Part of a small language model's weights.
Architecture: LayerNorm before each block, biases, tied embeddings, attention and MLP in parallel.
Each number is 128 + 32 x the weight over the matrix's rms, rounded and kept within 0 to 255. Layers, rows and columns count from 0.

# layer 2 MLP up, 1024x256, rms 0.0732, rows 7-33, columns 0-127
[[ 97 102 162 126  57 128  72 161  94 124 137 191 163 181 137 145  60 105  64 175 165 188 181 125  69 183  81 142 179  74  52 125 115 173  91 128 127 113  98 121  91 132 102 144 172  90  96 170 161 157  92 115 211 135  75 160 122 142 129  37 168 143  89 114 152 116  88 171 171 102 147 162 105 105 114 111 222 135 130 153 157 153 109 158  73 146 124 203  79 180 145 137 183 176 167  91  96 155 177  85  77 144 135 105 169 210 159 167 177 176 164 108 161 183 118 191  86  79 158 163 155  72 142 104 130  83 171 134]
 [120 147  85 144 131 187  94 146 156 157 108  62 134  78 147 143 169 169 138 102 148 119 129 135  60 155  95 162 142 155 132 137 206 180 129 139  58 125 124 116  92 127 129 121 131 112 108 150 114 141 117 189 159  83 117  59 167  98  92 135 100 207  96  43  98 140 193 101 111 117 134 171 159  89 129 108 147 131 146 137 134 147  75 101 149 159 158 140 110 121 190 112 128 124 127 119  95 157 152 154 207 134  98 144 150  82 137 143 135 117 121 105 163 173 121 151 124 130 119 117  90 145 109 102 170 121 108 170]
 [188 118 132 149 131 132  88 130 119 157  83 102 118 110 101 101 120 106 148 116 167 134 148  68 135 118 141 157 128 118 134 195 137 124 130  87 113 124 129  77 145 150 129 192  51 122  93  85 191 179 170 118 112 146 147 176 184 133 126 124  97 124 140 185 163 173 100 142 152 207  86  89 181 126 142 160 139  88 138 111 109 137 103 164 128 120  90 166 109 125 110 159 142  72  87  99 137 192 156  89 168 137  70 108  92 141 141  60  85 138 135 132 175 131 137 144 127  61 113 141 145 154 113 139 141 129 120 171]
 [114 140 151 100 182 143 128 150 112 169 103 120 162  71 176 157 139 170 126  84 163 152 154 126 117  95 126 126 145 143 124 136  99 127  85 103 141 131 121 104  78 179 118 191 136 105 148 139  85 165 128 123 157 164 131 135 122 109 142 119 114 143 132 114 136 136 135 115  98 144 155 112  80 192 150 147 135 158 105 125  84 123  80 181 117 127  84 148  84 109 111 154 172  85 112  72 170 135 167 205 158 120 124 130  98 149 139 126  96 109 144 119 127 168 134 149  89 109 153 117 137  98 115 156 124 130 136 118]
 [ 87 150  76 142 168 118 121 130 147 117 165 132  93 103 143  80 158 108  86  59  79 124 121 173  90  76 125 176 161 160 165 137 124 158 127 159 127  91 144 129 119 116 142 190  35 144  26 175 105 143 132 126  76 116  82 122 166 152  93 140  72 100 165 117 161 124 110 160 146 142 180 162 129 109 158 123 131  74 171 146  82 136 145 107 162 203 130 119 112 102 149 118 145 169 127  76 103  53 109 143 127 116 179 118 109 118  86  87 140 130  51 159 162 129 104  95 156  42 105  93 179 125 132 140  62 173 125 140]
 [139  84 110 127  66 105 115 166  96  88 131  98 138  71 126 189 110  80 140 158 125  95 139  33  88 158 113 126  89 116 136 109 183 155 134  82  81 102  79  84 121 140 151 147 140 186 128 141 175 111 114 107 132 115 130 152 127  60 122 123 134 100 168 163 159 141 116 122 135 154 119 108 172 145 233  94 123 160 133 120 174 184 168  55  76  98 209 126 105  54 185 141 124  76 139 103  88 123 120 184 120 144 177  85  88  37 153 106  41 151 146 157 169 161 119  94  75 102 131 163 144 100 175 145 147 179 138 140]
 [156  53 162 114 137 131  83 161 193 147  93 154 187  86 128 146 155  92 145  89 120 105 101  65 101 103 151 172  94 125 106 113 160 152 106 145 103 117 157 111 159 147 122 189 136 139 154 116 159 146 139 135 122 130 125 104 131 177 145 130 120 103 155 137 133 163 104 158 117 156 152 165 174 167 101 154  97 160 111  49 143 147 104  87 147 160 137 165  92 142 142 133  90 147 137 135 176 112 133 147 136 143 127 117 124 172 132  77 141 101 113  95  86  97 138 112 150 156  91 161 150 116 160 143 153 106 169  79]
 [146 150 160 159 155  89 109 169 203 122 105 130 110 106  94 141 101 176 195 112 156 128 172 123  93 109 116 188  92 110 109 180 161 123 100 146 114 149 178 121  91 160 124 137 116 139 117  88 145 180 154 134 137 107 206 133 135 111  93 134 131 123 111 129 151  69 153  99 145  90  81 116  78 127 151 104 176  85 107 142 197 165 135 124 122 155 137 205 183 176 165 107 131 113 111 102 193 155  99 199 176 122  98 104 112 115 176  98 133 188 113 149 163 144 176 125 182 126  93  83 105 102 129 118  52 132 127 209]
 [144 137  96 136 163  90  93 148 138 114 119  88  72 100 155 135 136  96  84  61 158 126 158  80  88 118 126 130 137 126 178 120 155 124 168 153 145 185 165 100  94 142 121 145 111 174 110 187  54  96 129 121  88 104 158  99 125 104 115 151 105  74 130 178 131 136  95  70 102 131 113 115 108 103  67 116 110 154 145 111  90 102  97  90 130 111 154  97 169 164 104 147 117  92 129 141  66  99 124 130 131 173 103 128  81  97 131 189 130  78 128  61 146 101 151 119 152  85 107 107  83 186 106  80 171 172 182  84]
 [137 147  84 154 151  86 144 139  85 166  60  86 127 159 130 146 146  94 168 183 156 106 135 144 112  98 124 133 114 158  78 122 162 134 160 165 127 166 144 134  95 117  86 110 139 144 197 142  65 131 150  82 114  76 158 115 137 104  97  59 134 112 179  80 134 116  82 147 131  94  48 140 117  68 112 197 143 109  84 129 170 116 141 107  85 148 185 189 146 128  95 114 182 140 157  86 118  91 116 166 146 156 173 156 138 114 174 186 141 130  56 108 155 153 111 119 182 112 108  93 159 175 118  65 126  96  81 198]
 [132 142 131 103 122 127 137 132 127 124 123 184 133 121 112 158 128 158 160  96 167 107  37 196 138  83  83 155 133 112 143 142 154  91 134 123 111 121 124 109 138 148 135 117  93  78 125 101  97 155 120 102 161 123 110 101 151 131 123 107 102 133 197 137 128 130 131 164 120 135 107 121 114 122  65 126 109 119 162 156 142 123 130 111  84 130 119 133  90 106 135 164 119 160  64 124 146  76 140  79 160 139 118 138 137 103 144 193 124 150 142 151 182 136 117 179 133 109 134 145 102 130 115  95  74 115 139  57]
 [130 169 147 134 167 145 108 155 139 120 159 112 152 182  78 150 105  94 139  87 113 173 106 155 181 137 100 129 138 130  81 165 177 101 179 172 105 118 135 156 199 141 142 127 151 130  99 108 136 122 149 161 132 132 122 133 174 116 224  82 109 124 146 108 143  91 180 126 127 218  71 177 167 126  67 105 136 142 157 137 173 103 148  76 113 149 100  76  75 160 116 104 102 126 121  86 181 132  67 138 151 123 157 139 138  99 167 155 143 142 126 119 124 179  91 116 146 127 212 114 150 132  93  71 110 119 150 156]
 [135 139 126 146  98  63  73  94 115  74 190 110 152 123 136 177 122 106  48  88 110 123 160 135 108  87 110  96 108 167 125 114 117  93 173 125 143 150 142 142 124 161 130 223 141 175 139 166 108 119 130  97 167 145 133 101  95 153 106 121 181 140 163  87 103 133 141 126 108 147 198 116 128 149  78  86 180 151 200 204  88 115 154 152  48 117 115 102 130 171 126 114 175 165 125 113 100 118 169 107 146  79 119 123 100 165 122 110  64 200  92 123 136 142 131 169 123  85 110  99 154 152 122 139  76  74 148 100]
 [173 129 123 152 102  99 122 152 101 130 148 144 113 123 120 141  98 118 122  53 127 126 123 114 173 121  99 131 137 123 149 104 147 107 140 122 180 115 126 124 139 151 109 154  89 127 152 149 132 138 114 120 121 135 120 107 114  91 137 108 116  93 158 138 106  95 105 106 121 147  99 173  85 136 132  98 115 147 141 148 126 121 135 129 135 118 129 161 114 101 129 141 155  78  84 143 127 133 160 169 117 122 144 114 154 154 128 171 147 145 132 137 145 150 159  78 152 110 179 114 141 116  87 143 117  79 118 104]
 [133  90  78 126  88 171 128 133  59  88  89 100  91  69 168 100 134  83 105 127 146 104 135 118  95 108 160  52 149 124  88 148 177  79 138 179  99  95 143 155 125 143  91 192 189  94 131 125 106 184 209 147  57 192 171 159 140 119  80 154 144  89 182 183 157 162 107 138 135  84 114  94 152  64 149  97 171  65  74 153 112 115  96 134 162 132 151  74 145 131 137 184 135 147 106 129 150 192  98  81 133 160 124  81 146 110 145 135  70  54 182  53 137 200 125 116 156 152 131 116 117 148 143 145 161 166 175 118]
 [116  81 160 136  93 144  58 148 116 126 162 149 108  81 181 130 134 150 148  98 170 120  97  95 127 114 171 114 118 124 115  99 160 152 109 120 159 154 174 144  61 119 140 132 181  57 116 114 149 116 196 145 189 148  96 105 124 188 131 123 152  84 117 125  75  87  93 130 108 102 123 113 139  85 177 137 189 141  69  86 160 126 187  72 154 175 174 105 130 123 126 123 107 113  87 127 148 125 166  75 132 126  98 166 101 122 131 167 194 156 108 141 139 113 101 174 100 130 128 139 154 157 135 122 120 132 130 134]
 [127 137 122 187 113 122 149 147 140 126 114 140 155 121 141 155 103 155 135 143 170 103 158 147 105 138 124 124 124 157 186  82 127 106  61 105 143 154 150 108 151 200 127 163 155 150 111 120 164 128 129 163 104 138  98 166 124 110 125 154 158 103  77 166 108 149 112  86 144  73 138 127 117 170 136 136 165 113 132 125 144 119 120 158 129 130 142 181 139  72  75 123 139 128 183 101 151 165 105 152 141 100 160 142 169 131 110 116  84 112 121 122 115 148 148 131 119 103 143 118 128  61 146 157 122 157 135 138]
 [124 130 134 104 222 174  76 116 108 198  50 181 138  80 124 151  91 128 132 134 120 133   0 105 100 163 192  87 139 110 124 132 113 128 159 189  15 156 170  38  55 150 114 140 107 112  50 135 138 128 118 119 121 165 124 139 196 148 116 113 205 144 111  91 114 125 140 146 142 131 118 122 168 169  69 118 173  87  55  71  96 121 150 146  64 150 142 134 127  84 140  62 130  60 122 149  77 231 152 181 125 130 160 118 130 142  80 126 119 139 122  71 104 150 228 139  97 169 119 119  95 147 153 159 153 193 153 109]
 [ 69  58  55 137  79 134 131 101  63 187 125 114 133  61 203 147 102 139  92  96 117 173 131 101  90 103  76  92  87 132 150  72 149 176  88  34 143 103 124 106 112 138 136 182 149 120 108 148 197 148 128 150  45 158 120 168 106  58 119 144 114 108  99 155  60 105  65  66 150 178 154 119  68 173 194 150 180  98 106 165 132 156  99 144  82 110 133 102 175  66 189 180 138 119 112  76 122 114 109 145 137 186 167  72 223 134 155 183 141  81 165 187 158 144 143 112 122 115 118 124 112 123 197 225 141 133 161  99]
 [140  74 145 125 144 130  92 184 114 163 166 102 109  60 128  93 130  71 105 103 114 142 126 113  69  77 137 138 141 165 174 166 135 141 112  64 139 121 124  94 135 107 130 189 118 116  81  96  85  74  95 147 135 135 153 113 164 117 147 153  74 162 160 158 123 173 156  83 177 111 156 103  65 119 130 128 130 121 135  88 155 118 126  77 137  84 152 119 114 145 128 149 127 126  98 178 201 109 146 119 106 153 110  21 127 153 163 112 148 110  89 107  99  68 152 115 114 140 132 170 155 105 171  99  83 134 126 156]
 [ 92 120  76 185 109 159 152 157 141 107 128  67  94 141 138 194 135  93  43 104 148 119 117 142  98 140 140 130  87 149 165 126  91 128  83  86 158 113  94 115  64 129 113 145 120 123 145 141 126 134 143  30 119  90 154 121 183 129  78  84 117  67 178 139 140 145 124  91 122 129 126 154 146 110 135 130 153 119 146 117 152 157 104 168 112 129 131 159 158 161 154 140  97 124 158 104 107 108  89 160 129 172 118 128 113 175 177  82 151  63 176 127  64 194 114 199 119 106 112  82 138 116 143 106 168  97 141 121]
 [ 76 129 147 112 113  90 106 128 171 132 119 143  64 104 140  94 166 112  96 160 131 120 145 103 111 179 100 119 113 171  62 127 190 110 158 161 151 169 103 101  94 149 103 137 154 147 130 119 146 188 223 179 106 158 133 117  99 121 115  63  71 144 134 102 161 152 110  78  92 106 116 177 115 127 117 123 108  97  67  88  84 106 194  97 146 203 197 138 142 121 127  94 175 135 110 136 126 145 116  90 124 145 146 117 123 106 165 139 169 128 156 150  89 148 117 123 108  80 100 120 135 146 120 131 131 188 155 119]
 [112 148 129 157 132 163 174 133 141 155 136 110 150  87 155 137 134 105 124  94 124 135 152  74  96 118  77  59 105 129 139 146 116 173 126 108 150 146 110 148 157 117 168  78 157 163 171 169  94 125 124 165 119  90 114 118 161 100 134 131 139 111 162 126 129 129 112 144 112 134 127 180 168 109 154 131 135 218 106 143  96 103 147 126 131 222  92 134 139 156 125 103 142 110 120 136 150 109 126 197 102 106 102  37 138 134 120 124  86  73 122 180  81 125 196  88 148  88 110 111 142 116 143  57  93 168  78  86]
 [126 175  66 185 102  46 132  61 158  86 104 145 158 119 137  72 193 134 120 137 178 117 152 197 115  85 144 128  96 136 102 117  97  58 136  96  70 141 161 156 131 125 184  70 136 197 199 150 100 136  89 202 145 124 255 174 106 116  62 122 154 113 112 127 103  64 104 194  82 103 105 167 176 116 159 146 153  93 109 118 107  81  88 124 175 130 106 130 193 192 130 152 205 157  52 134 183  43 126 165 155 124 164 139 136 193 101 162 155  76 125  75 129  96 105  51 135 169 130 110 176 136 121 107  91  63 147 177]
 [161 157 140 125  73 140 149 136  92 117 148 103 135 119 102 131 157 124 138 150 118 142  73 107 117 166 157  84 175 100 130 170 184 169 190 108  81  49 155 151  86 115 152 142 138  81  45  97 121 152 121 139  89  54 123 142 111 127 108  84 134 144 147 120 124 152 195 124 136 141 102 170 131 124 177 166 195 134 107  70 173 143 137  82 123 121 139 100 161 157 174  64 150 167  89 125 125 168 114 123  76 172 171 125 110 106 151 107 106  79 131 184 147 185 146 175 138  90 124  78 115 176  92 139 121 156  97 141]
 [155 137  73 156 109  71 174 148  48 111 146 115 106 108 117 151 230 143 109 194 135 102 143 109 181 199 167 153 131  74 152 162 124 122 158 111 161 116 135  66 153 138 118  60 149 137 109 146 157 108 136  95 167 193 161 126 168 105 101 129 154 181 104  28 107 125 125 151 129 246  74 219  70 180 186  86 129 113 113 111 186 193 127 107 105 137  95 117 115 144 183 107 163 249 107 105 139 136 120 105 160 144 148 197 179  89  66  97  73 129 147 183  87 192 157 165 153  86 123  35 136 135 108 120  92 131 122 120]
 [136 145 135 156 139 117 168 135  90  90 107  82 154 110 138 174 130 156  65 162 108 128 115 150 147 104 123 118 155 112 107 141 120 164 123 153 111 133 110 124 107 104 146 118 117 188  93  85 104 125 111 151 118 122 123  94 124  66 153 170 126 148 114 185 106  81 176  95 103 125  44 114 162 146 136  76 161  93  85 145 107 112  97 146 112 118  80 142 109  62 126 142 148 116  75 157 150  44  92 116 155  98 109 171 164 204 131 159  91 113 155 126 130 193 128 132 129 158 152  98  99 168 198 117 152 118 177 151]]
# layer 2 MLP down (transposed), 1024x256, rms 0.0658, rows 7-33, columns 0-127
[[108 127  88 140  88 129 121 108 144 146 159 167 108 153 164 133  72  97  94 100  72 192 126 116  69 117  90 127 212 102  92 130 166 156  95  98 104 144 111  63 132 183 144 193 136  95 136  97 111 117  86 140 158 110 130 180 127 205  83  64 212 124  96 150 129  69  82 203 101 114 143 134 155 115  96 158 140 151  92 153 174 123  74 104 186 157 143  33 157 156  35  92 185  97 168  97  66 121 140 121 164 117 115 114 102 121 112 157  96 157 154 203 139 163 122 156  73 125  90  93 189 122 153 178  56 179 169 155]
 [145 209 196 153 122 118 124 168  78 142 171 173 163  89 120 189  85 165 108 115 141 167 139 159 123 151 138 138 155 106 116 201 165 130 125 145  67 109 126 194 113 151  82 115 202  83 109  15 128 145 131 202 183 126 137 103 207  74 174 119 141 152 144 153  83 144 163 200 159 181 115 155 133 116 143  75 103 111 124  90  89  94 117 148  47 154 135 116 154  74 137 184 119 168 117 173  96 155 161  70 148 105 122 109 148 146  99 147 115  92 153 109 125 100 144 115 158 212 117  81 147 105 113 118 128 139 132  93]
 [ 78 143 134 141 220 138 146 156  66 164 145 137  96 110 202  97 144 141 133 168  46  50 186 139 128 106 144 173 112 104 123 205 147 146 129  59 155 138 175  90 129  64 102 152 184  66  84 115 122 107 116 132 144 130 142 138 161 119 173 166 138 128 117  83 112 122 130 143 112 133 144 146 172 109 164 137 134 103 106 132 123 117  61  99 147 143 120 162 108 104 183  86 106 101  61 108  73 144  81  88 129 151 130 158 131  93  94 123 164  85 129 110 112  80 164 103  61 127 109 135 120 127 138  90  95  80 108 166]
 [127 126 172  82 150 184  92 130 120 135 191  81 180 154 153 161 151 124 115 148 156 134 145 175 110 137  86  91 165 153 197  64  88  75 138 128  98 101 144 146 103 145  76  77 107 146 122 120 120  84  83 162 141 126 193 138 119 203 125 156  94 125  89  96 150 122 135 103 125  99  85 136 131 202 128 145 160 166 153 108 142  82 121  74 139 143  78 135 141 124  97 178 122 113  93 114  61 150 117 154  94 150 126 171 104  83 118 178 130  60 135 104 152 125 163 103 107 102 122 128  84 145 123 143 134 111 147  74]
 [129 136 136 151 115 127 116 158 127 104  99 135 130 152 166 187 125 184  59 146  85 131 116 121 156 125 135 104 101 181  50 133  78 131 158 115  38 105 130 139 183 122 131 111 150 105 128 187  95 157 131  91 100  61  67 137 161 140 123 134  68 104 169 157 182 125 100 141 232 156 186 137 120  77 147 174 111 109 151 153 137 135 134 139 111 142 145 142  89 135 173 182 130 152 126 145  32 110 102 121 147 168 109 127 136 146 109 107  91 113 109 132 106 144  91 155 149 123 163 115 161 115 108 154 115 189 120 110]
 [154 133 119 101  75  90 105 141  65 112 122 126 147 144 156 129 158 143 107 134 137 121  71 166 134  96 215 111  77  87  62 157 136 166  96 164 156 148 127 165 154 144 116 135  84 131 113 160  61 132 169  79 161  71  77 151 109 164 125 130 110 110 172 153 119 138 141 117 142 125 116 135 109  96  88 143 154 112 120 140 151  92 141 142 112  96 121  90 128 141 110 148 156 132 175 131 134 137 151 126 158 129  81 111 190 125 136 121 154 110 134 104  79 118  34  75 102 127 115 131 171  87 153 123 175  97 171 136]
 [ 58  81 141 187 108 158 100 127 140 113 111 111 148 145  93 130 145 108 123  67 158 141 165 120 187 153 164 151 129  59 138  83  91 133 122 153 103 136  78 119 128 127 177 128 124 172 104 133 110 136  74 129 186 132 121  61 121 118 112  73 144  78 104 112 134 133 101 105 108  88 175  99 136 156 103 168 113 170 123  94 156  91 109 197 185 138 139 195 124 108 142 181 160 129 111  81 109 173 119 135  80 180 160 138 144 120 123  77 128 143 116 136 100 115 102 148 111 147 192  69 125 159 111 120 146 117 110 168]
 [ 98 120 103  90  77 136 170 156 158 106 126 175 183 126 107 150 112 190 174 155 113 136 141 114 156 110 129 134 112 128 114 132 131 111 126 157 102  86 165 164 194  89 146  29 132 173 119  62 213 128  73 170 124 106 125 107 161 115 139 107 129 134 188 151 144 101 160 153 123  75 120 145 147 132 105  62 121  97 190 137 151 121 129 109  69 156 144 154 148 143 174  96  63 144 178 103 151 185 112 158 151 120 101 168  95 132 143 136 155 126 116 149 205 135 122 124 124  97 114 147 149  85 116 133 165 156  88  96]
 [108 125 100  74  97 133  78 168 172 105 146 151 203 128 104  77 154 130 154 130 150 150  91  97  95 207 181  84  75  69 100  64 108 165  98 112 119  92 166  97 153 137 162 116 160 162 126 115 148 136 115 132 142 121 121 179 148 112 134 126 100  94 129 179 172 127 164 136 158 133 138 124  93 134 161 118 123 140 147 106 132 150 133 127 150 121 112 142 143 123 128 101 148 127 110  27 114 147 149 179 137  92 110 149 170 123 163 186 117 130 129 135 159 155  95 116 141 138 105 156 128 124 133 152 134 111 129 148]
 [130 114 136 137 121 166 132 153 153 199 111 150 129 106 180 154 111  98 108 138 125 100 130 149 165 117 169 159  70 175  76 150 106 177 109 111 138 121 124  82 172 141 144 158 107 189 168 196 100  90 144 173 127 104 150 163  91 105  80 172 148 161 166  53  90 133 148 108 140  94 144 118 157  91  90 160 166 117 100 129 101 131 139  84  84 144 140 134  69 142 118 101 147 173 122 107  82 132 152 113 115  96 139 187  96 127 218 145  73 192 159 140 132 183 114  89 186  90  75 157 101 185  77 143 145 127 129 108]
 [156 103 169 109 111 123 137 148 130 140 129 130 162  90 130 164 102 183 164 123 160 124  93 171  73 111 126 113 155 114 135 109 140  77 132 100 154 128 178 148 159 173 115  97 156  83 146 124 130  92 151 101 222 152 157 174 168 140 117 151 119 115 151 147  89  78 120  93 141 134  77 123 116 168 107 156 143 106 146  64 142 134 149 146 125 120 138 139 144 109  99 127  67  98  84  87 135 143 160  88 100  89 156 156 167 128 121 168 126 105 120 179 110 129 196 147 124 139 174 154 110  97 102  65 135 129 164 105]
 [165  83 118 137 115 120 149 160 101  83 203 148 157 106 111 125 165 105 103 162 125 137 130 109 122 153  93 135 168 160 166 160 122 185 118 154  66 131 113 130 108 133 136 136 144 103 160 144 125 118 167 162 104 163 116 160  95 136 132 124 144 109 174 124 159 165 152 163 118 181 153 120 115 164 122 104 147 128 137 140 149 120 152 110 147 142 139 113 169 112 122 167 146 135 120 111 107 101 152 120 139  92  98 177  74 183 116 176 138 106  92 159  50  60  84 163 136 109 123 167 123  47 162 124 112 173 121 129]
 [171 157 127 132 153 131 184 178 109  99 138 169 191 104 145 143 134  75 151 108  87 168  96  76 121 114 128 138 122 204 162 147 104 116 115 151 140 151 139 142 158 154 137 127 187 145 164 130 121 142 142 120 110 110  70 102 100 106  75 192 113  96 108  96 212 131 117 128 127  88 167 153 157 139 121  78 148  70 192  95  93 159 151 129 189 115 135  93 113  89  81 135 133 123 150 132 139 119 144 135 127 113  75 218 105  90 127 144 119 139 104 144  73 141 145 136 114 148  97  85 101 158  88 168 119  85 228 167]
 [124 152 140 164 117 187 103 133 121 166 102 149 147 113 106 154 127 101 161  88  95 136 148  82 113  86 102 100 141 118 111 140 100 153 110 180 128 179 148 178 148 125  93  81  81 104 135 141 137 157 127  82  88 110 129 105 100 122 160  81 134 180 139 110 135 131 145 154 118 120 158 125 104 122 128 154 135 141 106 144  99 149 172 141 157 164 111 133 173 154 181 107 124 123 141  99 159 143 133 171 116 179 157 110 119 146 150 134 115 159 125 137 162  81 134  96 101 157 147 164 158 177  77 140 163 143 167 124]
 [121  74 178 123 153 132 137 147 136 155 154 181  93 159 145 143 188 113 117 110 137 110 115 145 145 168  91 110  84 121 104  86 187 186 153 147 159 118 143 115 141 106 152 125 154 132 130  78 133  73 111 116 161 118 118 155  84 141  71 126 142 110 125 169 143 179  77  84 141 130 170 109 113  93  86  94  91 146 149 126 121  96 108 111 138 102 159 108 113 192  93 107 115  60 115  82  96 128 155 137 102 157 106 164  76 135 137  97 141 104 138 110  90 127 129 189  83 127  54  90 140 187 120 122 140 137  94 123]
 [122 161 188 126 117 114 113 148 170 172 124 226 150 198 142 127 134 174 115  70 157 106  87 117 136  95 169 166 148 138 173 164 151 114 134 160 123 161 101 146 120 176 111 177 159  94  72 148  95 162 126 188 146  95 122 118  97 146 124 127 121 169 112  74 119 135 105 137  71 132  40 153 123 126 160 128  89 186 155 101 145 133 106 111 132 117 176 143 187 161 129  74 108 129 164  40 121 146 166 132 115 133 115 162 175  52 109  95  93  90 119 105 163 136 148  84  97  27 131  70 119 116 123 129  74 139 133 102]
 [171 152 154 137 205 111  94 112 118  90 167 103 149 141 149  92 131 112 114 117 124 121 160 125 148  90 190 104 169 135 157 173 107 162 148 114 141 158 165 116  72 136 131 121 167 121 158 115  93 162 140 172 107 154  86  93 105  93 119 104 129 155 100 124 123  57  97 125 160 135 153 124 112  72 194 155 127 133 134 129 136  89 138  98 163  59 129  86 115 112 150 118 113 157 123 185 139 132 179 137 147 147 164 102  71 125 117 126 114 124 169 109 115 151 131 133 157 130  99  90 127 188 117  56 167 157  69  82]
 [108 143  94 115 105 142 167  80 102 222 112 111 116 106 184  89 119 146 196 125 173 134 196 128 116 129 196 151  92 116 127 123 114 148 103 180 139 101 118 102 140 153 165  98 181 152 139 156 107 134 136 126 182 128 151 123  53 108 152 122 165 160 144 158 163 117 102 148 131  97  94 145  35 184 117 126 134 122 164  78  94  71 112 160 133 101 151  61 122 175 163  78 169 114 153 137 163  97 139 118 135  96  76  85  84 118 144 129 111 126  94  93 122 139 121 125 108  49  74 116 122 168  74 102 129 134  93  94]
 [134 158 126 103 111  56 120 114 101 119 125 152 122 104 114 171  43 132 120 100 202 113  79 108  99  85 154 141 158 135 153 180 132 129 132 176 161 139 184 139 121  63 125 132 190 118 112 167  94 116 140  95 110 183 105  89 136 134  97 125 145  85 112 143 119 137 132  87 147  94 121 213 157 151 134  96 198 151 111  90  92 236 148 155 103 113 141 110 136  91 133 112 120 164 133 137  42 152 147  80 116  81 133 160 116 111  94 100 116  68 135 183 125  78 158  64 130 182 141 118 152  64  88 166  58  96  62  89]
 [119 125 133 166 122 185 158 153 159  80 104 187 153 103 105 155 111 167 110 119 101 151 136 151 133 184 132 125 161  40  67 113 185 101  98 121 101 106 174 124 114 124 133  94 154 182 134  68 147 124 104 146 147  94 133 135 184 174 137  99 163 127 177  79 123 132 190 151 109 124 150  77 140 100 161 142 118 131 106 146 115 144  96 133 146 150 120 138 146 115 123 173 179 169 153  71  81  97 130 130 197 144  96 157  91 109 127 145 150 112 103  96 176 141 126 169 156 137  99 129 152 102 166 185 141 162 141  97]
 [101  88 116  97  90 143 143  99 119 138 134 122 180  67  98  76 144 158 138 112  85 143 121 149 115 157 102 139 115 113 134 158 136  92 140 176 135 186 151 132  90 111  99 101 159 140 107 221  72  77 134  84 146 173  87 102 135 113 123 161  92 143 151 136 171 115 128 226 119 148  85 155  83 153 125 113 160 127 136 124 145 103 162 147 191 161 110 130  98  97  86 173  62 165 133 106 118 148 181  67 178 117 197 119 169 103 100  85 162 202  69 137 104 168  70 115 144  78 143 120 187 143  97 163 137 152 135 121]
 [ 90  98 115 130 150 139 136 191 175 125 107 150 185  91 171  84 138 136 117 149 111 143 124  99  88 105 130 110 189  98 142 128 124 140 130 152  86  91 162 157  78 129 186 101 149 119 177 132 123 157 118  52  80 139 155 131 155 146  90 132 113 101 129  69 102  99 119  50  99 118 118 106 170  92 101 148 145 148 118 176 107  50 111 141 130 174 115 135 142 137 143  95 164 138 100 118 114 121  98 115 185 108 139 102 147  97 115  68 120 111 182  96 167 179 149 163  95 122 139 141 145 149 108 150 131  99 104 114]
 [145 123 110 134  95 124 146 127 139 115  96 142 118 174 127  92 108 112 168 143 146  41 138 133 222 111  52  74 150 125 112 117 159 117 172 114 132 127  77 169  77 134 113 167 104 113 115 137 134 152  99  70  56 153  94 150 153 111 157 125 118 188 130 130 106  89  84 117 124 175 171 140 166 135 182 167  97 113 110  82 157 164  87 123 113 120 148  81 141 112 163 198 100 113 184  92  82 108 132 111 103 152 116  88 102 106  76 120 165 176 109  68  99 183  71 100 151  94 137 120 112 106 194 147 126 143 184 194]
 [117 154  75 134 200 131 117 159 104 123 255 163  93 128  98 128 194 184  86 208 158 171 119 116 174  62  76 138 112 134  82 182 143  84 108 158 210 178 150 128 111 182  86  93 135 172  66 129 126  93 122 148 189 120 146 138 138 179 123  76 116 231 174 138  53 133 154 116 135 140 164 185 192 186 168 163 159 194  83 128  84  95 166 124 175 133 163 147 144  95 155  93 111 123  72 117  79 178 105 124  86 107 120 162 185 129 122 171 110 172 109  89 113 112 121 140 154  99 108  86  52 113 118 123  97  80 156  37]
 [125 127 177  93 145 114 130 141  73 131 102 156  97 127 112 118  87 147 123 128 116 183 147 173 122 156 192 106 144 113 145 112 187 117 113 150 110  80  56 193 147  89 159  88 184  99 159 111 148 160  83  89  91  99  88  88  91 180  91  79 198 122  82 126 167 179 143 117 113 155 106 116 127 140 109 111 101 103 156 127 135 117  99 127  92  80  77 179  72 140 127 128 136 152  98  81 115 116  60  54 142 170 164  99  95 104 168  56 110 105 137 146  86 128 171 135 136 136 128 144 135 173 142 127 127 161 114 133]
 [118 175 109 153 107 162  84 151 132 170 140 126 136 109  58 113  60 160 120 104 119  70 134 131  55 111  70 116 103 100  74  93  87 149 124 122  88 136 113 163 165 127 126  81  92 115 114 144  77 131 104 167 143 132  62 167 175  67 134 105 156  77 129 134 140 155 111 130 127 173 131 176  90 121 101 113 126 166 148  90 146 139  48 120 104 151 114 121  96 118 123  67  92 119  71 112 158 159 142 160 184  72 155 128 128 152 116 171  83 150 190 159 140 167 149  68 131 134 132  74 104 125 141 113 216 114 142 183]
 [164 136 133 150 120 178 125 166 141  91 105  72 176  94 161 151 105 132  77 109 100 161  90 104 166 127  82 135 114 151 107 196  62 181 134 130 137 114 149 222  90 138 158 108 127 102  90 151  92  94  69 155  96 140 134 177 234  96 113 110  39 141 150 136 114 126 116  96 134 116 157 148 155 140  73  76 177 134  77 160 188 117 156 181  88  79 114 131 106 105 123 178 124 117 126 197 139 166  75 105 143 118 137 148 196 212 183 130 182  82  81 104 137 151  92 155 135 146 180 101 109  82 126 119 158 171 114 144]]